Part of a small language model's weights.
Size: 26 layers, width 128, 2 heads of 64 (1 for keys and values), vocabulary 4096, 5.53M parameters.
Architecture: RMSNorm before each block, rotary positions, no biases in attention or MLP, untied embeddings, normalized queries and keys, attention and MLP in parallel.
Training: a variant of SOAP for these matrices, 145M tokens, 2438 steps.
Each number is 128 + 24 x the weight over its row's rms, rounded and kept within 0 to 255. Layers, rows and columns count from 0. Numbers have three digits each. The size before them is the row's rms in percent of the matrix's.

# layer 7 MLP up, 320x128, rms 0.145, rows 263-299, columns 0-127
096:124107131118121141134102123105134110114118100163088107189134148086146131096172111108137107151126167101092170121138135123141163152100117116091140130158141101105121123131135139105106128148180212143090151149141128109128099160116101107126138112108142092103151149140113101150099121138108136133199130111084151133128116181121095142122121133161095110107131121129135138117081123150130154133135
096:129068129134124121109142095131090174105097143107134145143110133124088112148111137145100147124139159162061138105165139108149124137111150129097145134126151077116144127140110141121107166128105128132127155127161123102085137084116134085130100142129112086103136142125145114130101127152107121120156118075130136124110120136138107124156164127095196162123079157150097177158129120129112120144085
100:085094107121164105174151154125072136140091101126118166149135125078136128167169169121098118111131152114139090136142122111114122106106100176090114116145124118099135096120144134078108126144098129125155116121115113163157097141129166147125121137106173174129093157154147130128111129095115127091133168150149104101128102123100128149126146117122153116131124166095093173124152148169120126139149
097:134137073155154129155151107150093120145104141090133088185132080125114140116122101088112112119099120146113143156128145115130159133116136150117177083118104124114166110125146180122130095142091187120147122105126156146104127141123137149123095126150128158135101128189133147098175125120118124118162108102137118107128123138099088108101168124069103141120120108118130163142122129117107136174125
098:127137119164138057137124112142126116131125108098124131147097062074112134095137131100113169130152134075107106116151082078189146146136100113148167095161132108102121125134093126135159129124140115123125143121139148124122101137123099119142110091107101177140087105103148159137157114153124137142097135149107137153125148090127127147112123131131171132100105131165089095127166105119118109133143
099:098069089111146135154114108118105126149114111143137115088126140156119125168141150124178164105116142120128183149155114047168138124122114151122146129092152101146160162088120125190119123114093141154142136121103131115174154111145143143101124136151101087136114104109113121112131118095121156117119089125125089102107112124134130122104154120128177142169083151121124130140103141132114154143126
104:142153190136137117120127105122119107145172109114112147115141066124130160113124087113129170104173151099098143131099099142119107072092104133109119156113139090161149132159118137129112108138144172117108123129096136149156132157098116103135161196157114115151088104148124192114115152130138084172111120127132118148114131125131098089095132109136103104119132121128123126136174150120133138116125
101:163119156169119138122137145131149115101111122170181128157132129153173137082085140107113132175117139168154135140088133129122095132162130181116116109168091118101121069118128113124138133119161109175096123127133123112153122111091121108117122161113155089098108109140134122124154117158114172100091131087114132095117152122100126173149149108131102131080157126108131109136113138096148144100129
101:143157125126148109135114120122114146129114135074133143157137166147143124124146156158142158156093159101139127134134119172099109126103115112156105133150095099143111145170100105118129098154112164120142166151128121124122140133164118117183138121147103095106154164120147197092139123104128099086080120154139143140156182109116133138149109172098137118159131124115142149070119109075106119105115
088:161129129100087136134131151110098111096059083116109119143153115122151111138152113110169086103127119109135087134087107147142135107118133128151079191110112087124136110106111107145128125164094108139113128099156146116115124144143121098114143131109137105123126143129111126123146150152152154123114116168137117138075201136116136159123155166106102151080136147134110111111191135144155127119144
098:086083098110122143100137157126135111129126133103193112132142143124106116131096136133150115192131183121137078157093108077158173093097112082127145148125130141132091095123104137132148133152142160171093165117116100145138088122119132122114123118112134127121123134146170110161132124095153132119131131089106133130102118104123133145134118123134147103104090106102128085102113099158154153127077
096:171148090155105133115103123112128108153165120138136195152116131106087147118147124123101123118126161131127109129149137152130103098159111159102136116152109168091101109119148153126084137079127150146127127116162102119095145124086130192100114126150121156130154130108138138155165111114173158116197130149124151132144134156126133163116119136114140090120087139138156109105089122118139091129168
103:116160156106119095097055148130116094113129131078099127167122126111094101105145148148173111148138153116122087130146134123144139164152138129121168154139136122114108129141117150175116136090085131107100140118123140099167172144109129085139095116147129123143103168117156125099102095079145123093150145145106144132125115180083118126106171130121140131139128102154121156100127125158121103131164
102:156134130161122104153095142131132114153099149123132124114130099073114098163118113128173094121133137159089125133116158112121107113073134139134093123134119113123087152109120122104090166150099113095155152151116190086126110128132119130151148127118090125106129140131107175118098125135115156155143109100131141136165087165108138161106142117131067098169190140156131100134117136144147157128117
101:102094141105139127094123139136140102110092146121115128125150125152109145116163116130173107127151167159115210170136169149107108140094127128153101123126144116150116126138139123145135079152153161126089173134130142096128109105084070105149110152106103107171128125135095100155121146122134120105127120141126096126152124107047148092133144118111136143125136150112144106092126158154112128091137
103:140110101143085152078152110109136133145115136162110149142118154130104132140119120143107120159113097157124170098164092129168176163086095098158123112197088111108115120125131113132111138130146138119103165121136134148109115099143142087136126139115157103180157130095135106138132114156097161133114113116112133130171078122114118141129108115184097111133079159078129125119124120138123095113124
097:112162161115090130123138155147151137116101109159117162129131127136065095139132108133098131119101114098137135159140158185125093119198083135156133106120132120125159140085141132102141116142167099122156112147127131103134136137158142138136133113091126134125136141138082127119117135119126146150146122180152158116110168147090120092161106167077113144110142103122114160081142087102106116121166
099:140083148149106130132113165081113165070122094111146088137123097132145104061093150117140136177096153109125091137114106136152096103115167159099122170096147131082126076136108143069109154130110146111101135138103161116133156151123145116117126135142155110112126122109148130111128103150128128144139156165111124118201117144124150142155117142130119137103159104144136119134100117143118118145121
099:137171139123143109132179157113107160144101163140118133156104136108138163131150113119086173156153136125090131095117164144124102143115132139135132160126100111106110126153140103108124080154113156125164165111151170168096125115128140120094105146146131152145127116138156134126187170136115111093120127126082180123161145147072124150114134107135118158139088136105119161146123156146083164136136
098:168133165146117119154145113084104124130124145128116122150170112122123182136137137106162105132121126138145125124134157099145150151100077148113150175135094135117123120123160112115111105167077100148125092114151173148164156178086150107127103109149136154126149108136109103102172119121102169140114169099100125144170119124116084143138144126096124110124101116120122146144111161187118150098119
104:113153145116151150150125114144149097100151145092118162131159134141120079117111133112114160113084150132160097106125122120106111137155131104118100103092153155158141146115140104133155101111102133071133148102099129140167170113137117155167123107140107134154107167132119120096125129136166106126097122141044107133133125146192119144103145111115119116166148172132107067105148127118133119154121
091:142141062132136136103114118176167139108128109125086151094087104124136110183153165148140127107092133109120102149147131137127103176172125101122128115140092112143157125131103103139122169110176107158140141133138138136132103152167126106123143130082115096133126120141122073116140127107132139141108145132141139115122063137148145125184121128123113125156109106141139078137109064101122116145155
097:106113126134141106142082153090106154160111117083124129122137151112112147140149112108159118122118161095146152099112131108151136154145091131096118135121113092081144096101132100083111071130096120123110098127163128157142120106115121129111132134129135178128112104125129178150105109159114126155158114145097145127149091184105107122100157086082103096144116157156130163131134154176093138118138
099:129162125118089137122112133153104113179157141108147082106085150076146134160132109143144102130114127096119148138150118123119128110096125093160138124121141143189130162150131141086112127088137127125153145151125169159140115174140119093097120139143082104100133135136179124128120113156138110096110112187121120111143139137135112108136144133125105170099075122125176163152089151164119114108140
095:136078139083095131119114095141140114157099105182120146130150154131128143163108115135118116126135138149105120149106106119089165137128137135141105091147136122136126135122075158172116166106152146125131122137150099129158126127084095161137148102120134099123115130146105102136163129082122166089131199124169119111144083168104157121131165076106110113103150140119161125113113139129124149110170
099:131144118131161148134122135137114098077150119104090107121089151103125140089160103099146107132100102108123147117126119102115150108144117123110148155103114166113097150128114087144099100144067129101059120154137134182103147141137130171107153125146121139171106103110123125098166133105107108131169137138142098182135156112133177090140088111158107112151137092123128132100137108131139133152141
104:085120100103084083137096138121130159122154153115152066105171113122079111161109096116115135117113121145131131136142102101126135091132075107156125116129084130123136121143129109147152106162113132128141150113096145113158108114129152087140115081136135123174124151118109192144121117126133144145159123132132117151169145126139114130140135181131128159145096116090117129099110086090137124067116
108:138148125140141119115175102148124121138107089121155149131174118111141133130134116109154140127129144132109133083198136118178126139132144138083132157107107125119078085153193113105117159112121153160129126133132103178124101134111130120140131154125118163114181108148086158138151088134104101164143125124100141161129123111163105123146118153120056122100128131117111120143143101146111089133094
090:102133125140092138123178151140186130153103153180131129112086119119138094107062129100107142133136136113154108143135124134125084155106097149128192131125159112146121162083140150143110111135099131174137129139136164134127112118151143142115159132154155155090140181124117147173092146157104141134152107146178139120100111116156110151128109147111125104155114116132148141124133087107155138091124
104:147130078114133127134119147146117156112120176132055112133134145160053114130134125135144104141120117101136144145154123152136153130111118157162123065119156167119159097107168137126143154120105097158158115131109139112148138124120137097121165110112152144123131104114136114095084111141116111144144120165170133142132158125140153127095152135121111100098169147130151109138132177124154153191090
097:165131100131139137148124110156115072087123126101141091134128131136065133125151152166088137078117114099087127125159115126114126146144132136150106109098135110135134100114107132113127091101138157108060177131109131097128152112116135127130153141156181104135122094142112105136134120089099096082138109132133088114079138103112186126099151158120138137133119109094092100137127153126143108124118
104:133163147110111149128118082157156145109186150144141135138116091135142144116121127136164057132107164153143135126078115126113166141127127105128135157109160115095126130143126118153121156128125147154084121128094140143091129148119098107136109175114140147142134104128118090149125108139155105172158128173108147144139171094168094113125104150119170103132065142120147117119111147074115111144134
105:094160105173116142139153129197153146092125104139117164147131140128115110130116117124091085088095121148134094116155064123129145134155098097159110138150133113156120136166113108142199135155106101116102105142107106108135144165109172091107135160115113132128088155111138127126090107135110156114130113128143178151107108135134150106127101169121128154151113116097120126165101127148130121145126
095:132118105138125109131123150169167110147130156105108153163139138127143158135135151113100121094110131125128102138098122139115129135099116156128124133138103166145154136143155149163104115143094117104170123137136100127136108111134144186099099139172089110120137136112142108114142136180122151162178131166095118155096099093069158141161132109178102147185101121169151154137105120152096142147149
095:168125139137147113149141125119105140148112151147093160150134188149145167095145089126172108150113131116141109120122127137122141146162192130148115100146140118130163123109115132127134089075125163120110145115145079159140148119116107108121111095090153093139127147133112114185157137103159124119122111104128140166104134178119138127113141106195157134149156089134126148128109090145147137174151
097:139140107112136156145104156101137132098140135097165128121141123118159125169158153129142143074166163132156166110135122105177140130139085114064120172077122096082115115153169128124144144133123090133136143153142121150135135140118151162137124122113119140128131081170083134163166154149153148176149089111135112097101095121116122127139142134115128156133122112102143138108166146073133125142140
104:145140168124137128127161091166100164097127127129104172126128104184106155131118145199102140137124122142125146125072126139149149094082107124159135112149142132121135131130098169148115067142107126115112123137125150110146095133126119099156102139142122122098114129118166108134157126166104110098131160069134130158130110109117098127130106139122156132146181118110119067131136080113116120109092
# layer 7 MLP down (transposed), 320x128, rms 0.135, rows 263-298, columns 0-127
091:098109162118108119103105136123145135133083060158143139101147104108103147113120127136111112124104149163167117147060144119116158127129179143138143154155194155134128111140092135120097110156122157138154190152147150093143134147121135149142134164110097113148096159130138148128109121108095127114092151084127079147107111115120127084138128139133140123123159138127149142097112150141087129096120
102:115129090155115123144136142122156142135129133076142155117118103134120140137132154178124129108055138117164133158150150094121141116128151068152138154096112125134146108107118125080140128116125105119152134125125088115069116130110082069156101150135148146087172133128115155127125133122151098162090141166168127137094116165070093112146145110117146134092149133145120160144106119128123125133128
098:145136132087073106113110118167105127097139149130163111150129148161152100141115047141148139116115141122072143145080103170118102110137191152108112160120113125103099152144111084112130135143131134090120151140127161145097183110108133119119131160142152122122145100120112161099148141109113144120166107102133181119126133095120094144138124136124100095129125137156125133102112095124153121155140
102:179123120120133112123099168120104123140111125122107132134127100077132124160129186141122118128141149153165140148142138142127114133090138151084168113138122152114147144090138156125122115097136131143127115106123156156102115125116121144120094108109170132146116142143137142068102061088137136125103105100109082129128101109158122132119203146148146151094132114090063153151136117140095143143102
095:136104098135140126099123131122174161093184149123087155132110135087103162141192131121166143122105158137115107121133125098160157172152135138134146092132108097137131117126111138161161131117148167125102141139123119158159112165145093093142131100086097105140136134110158118145165163138114103154114097150128117160147157156115128141099109126096138097110093142179100122136163147117154096105127
099:130133164117144110135083132135136175136140092173082162148105186113096128158142176128129132124141140163093122137135150145103194139109094145148158139122141132139139116141179128117129156143151134139110153113155149150116119120194138130128116122146169149115151112160156127134126103149178112123130174122102118100126150079158136101145150153128094116126133188134128093145132096123127122130106
106:169144119094152114083110136153124140150115127150140131112137118137127111096154227114100126136172146116246141113146132144111110120174121104160114093123123122130116110117118127110126126154155134115132139142175140103133171089135138134134132122149148089145133146126139127117156102145082126131138131114133121088114162120174131096149115112130125131147136114110103109132125094126158150141129
106:128122143129128137121169127137108142147133122097145168127110107120110134152105151145118121129101134111126107125133166175093153128121092126202132147091122124102126131116183212111136133122132137098132165111124123148142154158163127149120138081123141116155137148117108142132122147130171143136107132119159148126134109194182103110096126132106130107180133126111153125077155115144171168113129
099:134123093099157178103124091116090134144132123138145139161141130186113077140139100161113150128149123099147115153165124106105141159156108153162089112149174143153164124147103139106119146143094155120131108136183138159103113143168133122132153118145164102121118107121148137077150162109118104122121130124105131132154132114066105134132133146142107063132090143113150144124115111144112081137134
089:144109120107125114075122171109134105109077117102114142143139121129186148111133130074146138132145127132122106163104119129168130124134163161095156139133108108149163153165134103098106110165148132134111139141127100142125143154084122097098159121179126095119121129131100113135131142130105167105117095167151093124128151131101140137126136128132130156124171118117108092101152186112102092198126
098:114117140154109128134125143125097102150129155121149078079123135130120118131123139154125060112112122099168085123095174105090092156136140137102116115107162125115136147113112136105114096183106124125164143110112077128145137097129107154136153158111163104125149135131118107098121128139124155130136155123153099166169181099163116116152099155143107145092137126161134142120113124177133165129175
102:110132136139114140140137169155164136093140141106157117162153127161167158148142080135122092099108126102124172134096118164156141137102144126114149117117095109112127121117146142113163133095137111142084107115089137161103136134085158160167136117126127127102092115138145113115133100119054145120137096126120105139138153114137123135154150107128065123153127134056116114114126104155090179130142
103:122106133122142190163177119141092167129171134106164087098153128152141135148156101156116100082113114141150106104116135156117147092147157114142105113132141166126133157134100137091124107142123131167126108129149144161081087123115137160126145131099126114124172104168100138134137120162106123130116176119155109145118165080130129167126078152159131113121125157132105102140144134137177146145126
102:066152149125121119118171120118159165151117156123144062129163134111109100119129075107163155123099108157115147142151137136130110109137100116143169110149152157139225135113132148129127135137143142179165095137107105146146105168115128142106128136108122145154115132126142093163136147115141109134136117122134118121107130131115112176090133125140128166108110134097138101115160149100150078111132
100:138131149109135138177124083146133121080148137132113177125126128160103116146114146160129122113117133099089121118091144155135142151086128164146108139119151101191106116159151139129134160164133134098148161128144125146141140109160037127142119151097138110110089118141155109123117191110130146154148138141105105085120088103143129109104147094126138118097140133125137121085151150141107136122088
101:103130144142123131147088101139119121157119138123118063088118136154129089115107125146099165151110116151064112130146131084099109111126141096147125137118155141136149101111105115160121139149111128158167118131143126125136171123132138147092140150099172167097123066127108189126142113111124136109180094135140109148125093117142136099102096121083113126150107104131138105096097100128155101145166
093:114137129138114140120099146078110114111109186115112114112143087137155099136134072130154143093124117081153144164130128094110085147114137124168112141160121127110133167140077099134130115118138117153114112145089120156119147135145129117111094119085080151131146153127097161082142106117147147091169118130112107101112145122097112136109137156132121110144079147144114143114149121113212130135140
104:177170132127111128107113146169160171123136175131138110105138114125128134158135126135136116165141145152116117123150112093120112108073144087164104118142156144124079170100108120162095077124116111116126142125142143098081145109159113124139115116127114060156138136148155152118137121127129125140126127126137094103132153097138136103081111112100120131111158100099122145179108128134190079114118
097:107133134142137137105120118140124150163133128130142102139137121145136119108120097136141162107138121094192171117130110108110148133147103083133098126116140156143070086162089114131078134121124102127169104119103137120102152146115083098125155174120130097124092079113098117094121107132117144091160117186102124144140161134122120146125106122128123115126140129126142113138154108128030155117118
101:170098063105147126165126095156175092134136137150122110148160116109132178145121115094176143117118139133088093096154153144135138150152165136103165172152129159133124144130107177145139141171123125094167135136090138105169123168138119098124140119115114098150130106122148107119132106134119133107106145097113136140157131088152123128134099148088123206133121128146129112124148126126154119114128
102:139164113143164152140110100158146139109149152141124147102110145142185108105156123100157098117129113142076130168123138138118142128131117159129140147100131113133148085122123099129152098108124155078116147124103148175120147130179101150164180137107182077155156143149127121121126139131165140137159150169111166136143149147146158132115174097143158146092134153129136132131132116083155157108128
094:127102169147145179165144139138119110123095145132142114123089113131133129116102119144104128146125099094072151151133142161145082181118142103149099147155128093154153078143098124158205152103148112115109198113130096145145118153130154128117109140145147160133116138081122136162150102128100131142133118147119146175155114134129131096143097123131107120134113127133149120145143089117144124079117
098:122109104148127083112115104133116113115102150111117134157088138135121155125139106075143137106132152139162141076086108122121163091161183151146136144133149134146115102113089136123119134155151150144111135126121120099153097176110154150171151155163107144132128144145124122104122115154058143134181127087123131138170139161100130145097172117132099137131098153157093109154108115126154137163129
096:110125108111155113077130179139112146153088058101150138106059114098104110123092176104181137150131099148136099124116139136155095130140127126132115125096119159160131102151149128109149142113156118139131105142163145139150111166109093121113109169163079120115158152118100150110127113113109111136129154136123122149138132121163134089143087130118146115128112098161133115144144135098082128145092
089:102121180117093122123137145151142137171151108088108127130112156118154120084162114145165142151188106118131130135135104159132146102122131150108097116123131113114144111148111104081104113117116128166114166129107137129127103136167098130099150156124168116099102115135142105128100112138112132177125143140094196145099108126164103129095178156147061153148138147155117124159123106124116132125094
106:068121084124128175162148083102181126163074119164133164146160115131091108163149129114110167089129148131057117159110122136133139130102146105140091095128124164126189118106122131117120163152156109133151155151111162128142134130148131136110115145104136113126131103150140152108109119142114121100147136136132112127112108132120143139139155154059140104119144145169139130126146130132159148154137
106:156162136106119086139134163114132146181112121116154161095113160097100111135137094150135125159150094105044125133155131168118108145125130178133149173135155106093201157106130164141133141112121124158135096134133123113126135128078117149137178119134152112119129114149119098131139107109105126122122116150113132129133117123150122112137109094100153118146124133176174110129119149155128076105127
099:099142136129143126143118121092135151147141150108140142145125101163107115153124169139153130106157137112231119167098118156129065110120128123147109147119156153126166148125087122141101139160108131086124135108088139089131118126164119113105163130150143165127096164157147151146133154113135140131143114117108137081110124138100117069154144110102156161165144137125148147134102140136128141092103
091:147172076157108097162123146161115146104128142153126090083137143137137166125104189160107110153115105146147125114120140113119126098140137090144160124101108165130119146112154099119113101153132113127152151125138132153143142109149122136178101142107128109113149109088143147113159140133131144137091113102143154124111100108147131122105137139148110184101089140131091128089125174088053135159125
098:129145119136113127147138154151131128119131174121094140155111139121112107115142104108115118115100069082154126129128098163124129123128168143165130096091136154101127079092143170120122094124077142174106154119116219150132139125120176125130144085137125140135124127155094098127105117136081080144119132122128149127140152093129152146125106144108096105144116153086130112139169128144162117123138
092:109118128098154159113118110136142121159126124124139178116143126110158122110149118142136112176134146118073117155139167117094190125122147097134185171132120156127132123090146115133144149178139175121114099157128141159105150142186128151130161180090126136149148140117148166133087098123165138178145154152140105116150140138107135080125169125147134161129141155134122121115094130126139132134145
096:093095127113116132133157126138195113142073151127134134114115136138124139151109213135133114136119108159197120183073105135154141134150108048140137081132135167160121150139143148135106128131149121122159145114129104123110107150168107149115171093102110112107139146126142139149136128136143098136101145117110132158107117133143135108147144148135143157127146139131154143115135147152108129106092
106:177154126179117148133153127127108128126155129122108107133120165108163108142142211119132094099115090165152119126176099128128101132091132106112121117101132126138135130127102138109164148139135126090111133181127092160153130093108123164141139140135118109161132104136145072133125158138156103106116143094072135150104150107124137112179148100113103184114129131135172122128107134140144128118154
100:141160153104129111156119088150128126158095122095063128144125157148141108132143099145171076104172102062147147147122145138163101102107108100160132152130134129175127166120081134136141104105094151145127084175176083149131086115130117139125122112171146150114164130102148130109159138140102129121107152156143127132128141099121125108133158122143121159142147139114131112135137115133130151134084
098:134107137156133185115107186116118106113160132120173148149118137173141108114127160109093148116153125114107198176093164134101115114112108102156132151122138138109118103097168135172132136107126126131107093164113110102117119142108111101127127143117171158155097112134153140136136100167139127102111115112128087123156115136134111134072135143115119121164137167118137129093113075140092139136159
094:071124148130120151114114119121129175121133091153139112137152104131101108107167185102171121115133130138119161118101104144111152176150136144123121122134085125151117097134120119178108132120180119124143150143156149141129111134116106122131136083148144129139074144104122100138158128133117143104135084100120147142105161125073075097143123138111137097158153127152155151093137119101179177110107
# layer 7 MLP gate, 320x128, rms 0.155, rows 264-299, columns 0-127
099:133081128144141109154170120104132171123135126110147177138150120149125155148100133147077131137096107127113133154194140148150124097127113145090124093130136137119159122115166125103122117144129090109152123166128119111127115144151115119139145163098129130167139114131092115124156133120128161131086138109127081134148106165096062115113125117117154140090165137112084176154117137162145134177088
105:136166118102132144137138117157134132122154133139162146151133081128093160123118135164165091121166150135132133121108181102150096111156108125135123153146139103116123112115141105139147113132120160121124148124124178126108149105106105111159137109105148106136117088117122102112171164088136124077106162132109090128143182113157191152164152143114169207140102135139133140152155143145113137140117
088:118132149121132109128136131137131127156140119106086161127101131113129127050141088118087156131150135138112107156148124161128147080135132152120138114121119129155126104145107101150135123132150111126147048123183110132143109163146120095106169130121092118103139144136144143158131086088120068162128067104127135112094113122167147113068111112097145148138093151134116121123104119150137111117131
090:144103134154145098094158147130141139064131135151116095120101108132137066155154120145107132190167133110147116144149136137139164140110110137124134128129098161109158112137154129094126122186117120098128156136137124151143101128168124129141147202113128098153148146110113119154088184131148146115158082128125137130094128135149176172123125133162130166144130103130142137090124136134115097142150
101:090091109103133129124117175112145104098158142088157136104133144097156170148128146148118157118145163162143080137107109126075134172129121153117112139131158146172124141104116133130172165151162159125122107080124125130160159149085159089124128133146131092141122147104167135114141134133136107117121161157106125097120137139115136113117136135086124050094134114114107107114174133146133155116139
105:104139142119173096102128146123073150087157107156146132157112119192083094112144136116131153143168094081120104104122116142108147140143141140120077121102123115097104127124127162089129160139125103121162118154130118101153125129138124118139118147133142129117130120144175099117146109138145150149113098143115130087162184082152135129162131132081108082148161134112127138173085116103138126115148
103:114109120127141119147070074108143138136131153109096112134126077138093104129148116137118139116118151166125124144113127099144138095099141083116155136095147122120160128098098155122117113115103158128113106159088150128167136163112120142169138117148137135134132109155101078117180161162132162138159154140092117152103129186121184102117147119155125124100148139130131150170100090156146137130089
102:139188122107103110160118130136134146086125144176095148136101076137114142105103136139131111142148117075119122133106136123137113124126125124122119146147105129098131140093136101141157093156148148100123100169143139135125137103118112134098133152092123178171127110141125091161145112185155119195168137098125124119110119099144153110072122105142158132109112145148152080186149154117134127123119
083:133105114117104155097121135119115096112075092110095155139149118113126116130108122130103129126154095100082122105131060100128153150158133205112124137134102064145090178114104146128105126127091107150138113114116117175113100143141116118106168124130141114131135119117137124117167134141140148088127117100171104107108118127130128133103166123148144169122105138116095071105131143156118114130165
096:115092086195153133147118118114121074098140140120107107136132139147119121117114121143102153143153147129125131144099132101126105116146176147145132118100139134154115151140143108080185102148111114136125136188155082107153130119102128138151135150128123119067112115160133069103125115105136120103148123187165155111128115120098140136132120125099108104124160110131118153107119128175127167081155
101:136119125149122182092130104117118158133132126072177159087125149144142122124126120153119157142118087113128141163121095133101104123162101130129079113137146130131129144109114123184166106105113140078142131161112109122123118132184114114186118128127107143142116129149104121142160158145142100104081154142142114113113109140136099078139112174105117125148154102077091108140163143163117109117154
098:124184115129134088065112107143149108123141130135073127143132103161138146147133170093158132192099134128108153111080120131170091116127111121107139129137118104083122072107135088141121104150128125129142110133133126123134121136103152149130131096083123164143136103123124132131105082113146080141129157145093140145162119157169129131146143148086113115147106121118192131137141088132110123101124
106:129159175103116122157130103114162109105120118110164130124152109108127132127109134125171084113149174091135102109101147131160058104134110115087067140090083142074116138136125127115124134109099115147132108147135155165145130119162116177149143083142139101144106134170127128101098121164171144159127147116118101111142135122107158113108126117146133112121128158123090124184146116136113142111136
096:112138141129145176136144166101119150133123129065146149116156158168129121121132107146134144094118125118106190142152110147113137094075118113147132124172142110131116106140128087163135128088115148111104176083153141054125145124139131132118106149113137099131131107183146123109163118145115110131098143120118116194122082115129149095136104146107127127126131183140108141108118141118112122165118
107:104136138120171134118115140134097092125119171188096121165103065162153126116115122128133102133107143121143144145095142106102141093101129124091110116078129163175120099124124147111155161104093086166138104156129123125162183119114136137108106149134129118090126086101136171170099139123141115115146109113167138128092105132150142123120142127098141131183123104150122118095148118102107123138104
096:139098118118126082150139166133127124117137117129103174191133144122113096180126127139165141117131129123098144124160140170115113109139101110104111137124141118117187093144109108133136098164123179117175097119085114089137067124136100138116152163126150121132134136130155136169114166116135115148143107119122159118133130111131073109125098158172146118146158155132149122139127129156156166104173
106:131150156109152112088213108155120120120218126118117115120102101148130136125130110133164131146139145116149125131133160140126072118084112152152150147136155115133127142138106096134074147139112117102110155109097128135118142142158124142112164111120080131129145132143148105100092121108142083112128113171120092103167148138107157126161100142111092153133127133148090099162112116130116107112108
101:126134132133139112098114127142079096116129134095166157133141136173154149134124086131130147108105080099104078129124143120120147159121094170096147117117139090130098120139121137152109108118115130154132155110118134161151126159121128094122125119110133118085103120139129147106120120173122109105158105183107142097152129128138053128121141107138151130132106112161087162150176144090091167074118
094:168108150143107089122155165133129131140147186147130115156118143133130146164119113151122086146102131143131157151097103160095109130102106143126141124132117159128155130104171132095153090106184120154133114160127121089175181139115122135133121153108144146139117098093127105126122148102131165137129128142127122080110109115094129117036145101125083114138153128170136115116124125144123117104168
097:149084128152106137109118157098093127147165127142111117165130128157087138141136100143137125165143140105131126124110121120119175113130116127102122137111125136099117139129125149144102140146085096202127106199133121030094100120128170129100114115122134168131133124097148140119126150118103108128108138124134111137145161138071129089145139159143098116126108120125149131105131127167086134094104
096:138104124144093119094153119111084118131171125112150144157120132108116155115094117124127134177143136154124139092096137098103129141096122176159124111094145162090115148132109145093148095154147132115137081111117096102142131087123076116110077136092127118132136138150134079097151201138168141082116137105096120099128127107121142119116127144173089127103131125127122169095116138127136152128115
101:131126126180116130134095134114063164167140168122152105144155145109142150141096120148090137153128135087120126063096145114126117138133118123154086156148128096130114121115160142115131108114156137135174118126127093101129139135142138087133134153149123130096150149137172155107104140155122144107140124111127146164125129166097085149125187158099108169160110121149142132105132106180088146127095
093:149117126123155139103138165137104113136124079127175140104069187108121103132112125139188119120110139136144145112157137154101085106146108095157115126147132140157099102101158155108092104143111102100114170158160117135096113185145173156133128153127129117117146126099152092143136091114132140100112141149133108141154152121159125153138135126164148161133106105133177143139084131150121141101106
099:124161114163116127153087123151144107128192100128105068094118102163131158079138157103126136126140087142130146137117136155140092156126134107211136144103124141171128099153135111155150144119170101111120092114121107110131149125140101120143102116149102126116146150098150136157118121140138112155132141085112140149112148116115116116118094180125152163123121120164124121154088111085123082119122
100:183133141081139115134139115118176135149173087137104151148110131131133150130137135112121113082128127110153150123152119116139128097151101098091132127137101100112132118148147136172098136136168138110093123127099155170146126177115072136184107143112119130177101091124132120164161106106156113153125194147147111160109143102153153114108108107146161136134114105107145100114159109146134129117110
108:159141153142082094182123116140074093108131150129118157129167146139126129160133109131126100119131122143097127153127071111120142122096100102131143149074097096117162113139150163131154124143136154066145107138120078117150123197111084165142145138122102097173100139148124104127183121143176147129120113103148168120148125122143139156131112125110109118115112141112156123125121144124123146113128
111:127110105083109112144122105134158143125113146122065121122089130112153149108158132139145115094142137113123156135134176120146095138128160173126127109094094106143104149118173143154123140132123115130129103104135158142118114111156129117172107135159133141145147095124117143124206106161116145111174135144129125187151118148189132179154184140099125137111095108120169134136141127126113151100111
091:148140080139141131122141128129103093096132092123094166118111128122120131092100122118126097114120124175114179099140136146127113107116100114155154117157146149134113143148130156138134126180080147079097138097127115161135122128109140092140134060116132119148144103137147073134131119112141105125104119120134126155143117122083131091095116144161120170130124153142078104105126188167141096144082
099:141065132120144138120135156146120135113114126134095137139101126162099121100105126132167078165122124152130147167118120141137159125107129173144116111126156150157134092087139109127144135146129108140134082134130122146175151125137120065118158144087168128109170095142185135138102096137114109113146101167135150107106157171107158115098163122115140074140124138118157126116125171169146133150123
090:110110171111096150137152127132150162101171087125143143125098151148146139125102097120119099144137159129145129138091114102145151117122160131125124078109168116152118127144118126155154165155089129140140102095101118154129121151099118132142114112094078142106113103115125156149163164137130150154150132181102143150179143149089090151177153067168136135133115131107148141098135109118101158136140
113:166167131174137145143132125156133138123180103133169152138120102122165203157113162123158087095130131121154138137077103150107143147170139102165168144095139117142115149117117121164082153155127150143125098090109115149073159132116137146150130168132125134132122125165151129146149130111162121141143156141111093113156143113192147150148129152121144099119127125150123102121135141112112122149131
105:105141124127126140143109130095123176154153158127121097139133105122123135154107140084116147118100152124098124066157127119132111133134140165116139073158159116109102100127117137179100118126180145137168172134148173116120117134148139109170130128096120139100111103164144146118151082141111079132131108113149147138087092157139106114096177131126141129107160117129135124086148139088101080133115
085:158156127114139149171125151165122129163105106118153118121092137134130127136127089116100079133142095082123119167117160115185153135150070125152133127102134146179092134124111140112131144148092104134084104157157170130166125163096135127128125107126169119134182073102136122176146130141144146140126150094150133137138157112096091145160136098117155119128153112145138116110141151125135117159143
103:139145139117156147099126130142119094097132117088136157125102176124151118148119110127153135136098137168133162153131111150114125133089162102113139103112103124128128072158155095131089128123169143170145115129136123154134172185116117161166116141108128111151099101162150112131135138154164087096127131105114125128115170095127142156113115113127145122123136189124184124132179096156127151080143
097:131103126139127144146176143135130129098107157130136137148088144141139141115067143126128143204129166124138162108146097134113105145077108137113132120125163114133094135107136103107110169111094118102141117063122146111125130123179158152142133129106102110090170148133117178126101152120106119114137128130126107095108048126116136178145140119123125174130110108097141108106126101123116118145130
109:109152106119126156126141149104112082110125089102127141141110103140081129140116121109207139139114121062138140123111182167118103120087156119128176150112161093129136145131131156128085154126157112130119108126180159139141115173147097149144195107114149112162127130119126087154135144135124065130114132149132094119105140142160145099093127135115115115132124119152118113122104119123138107129115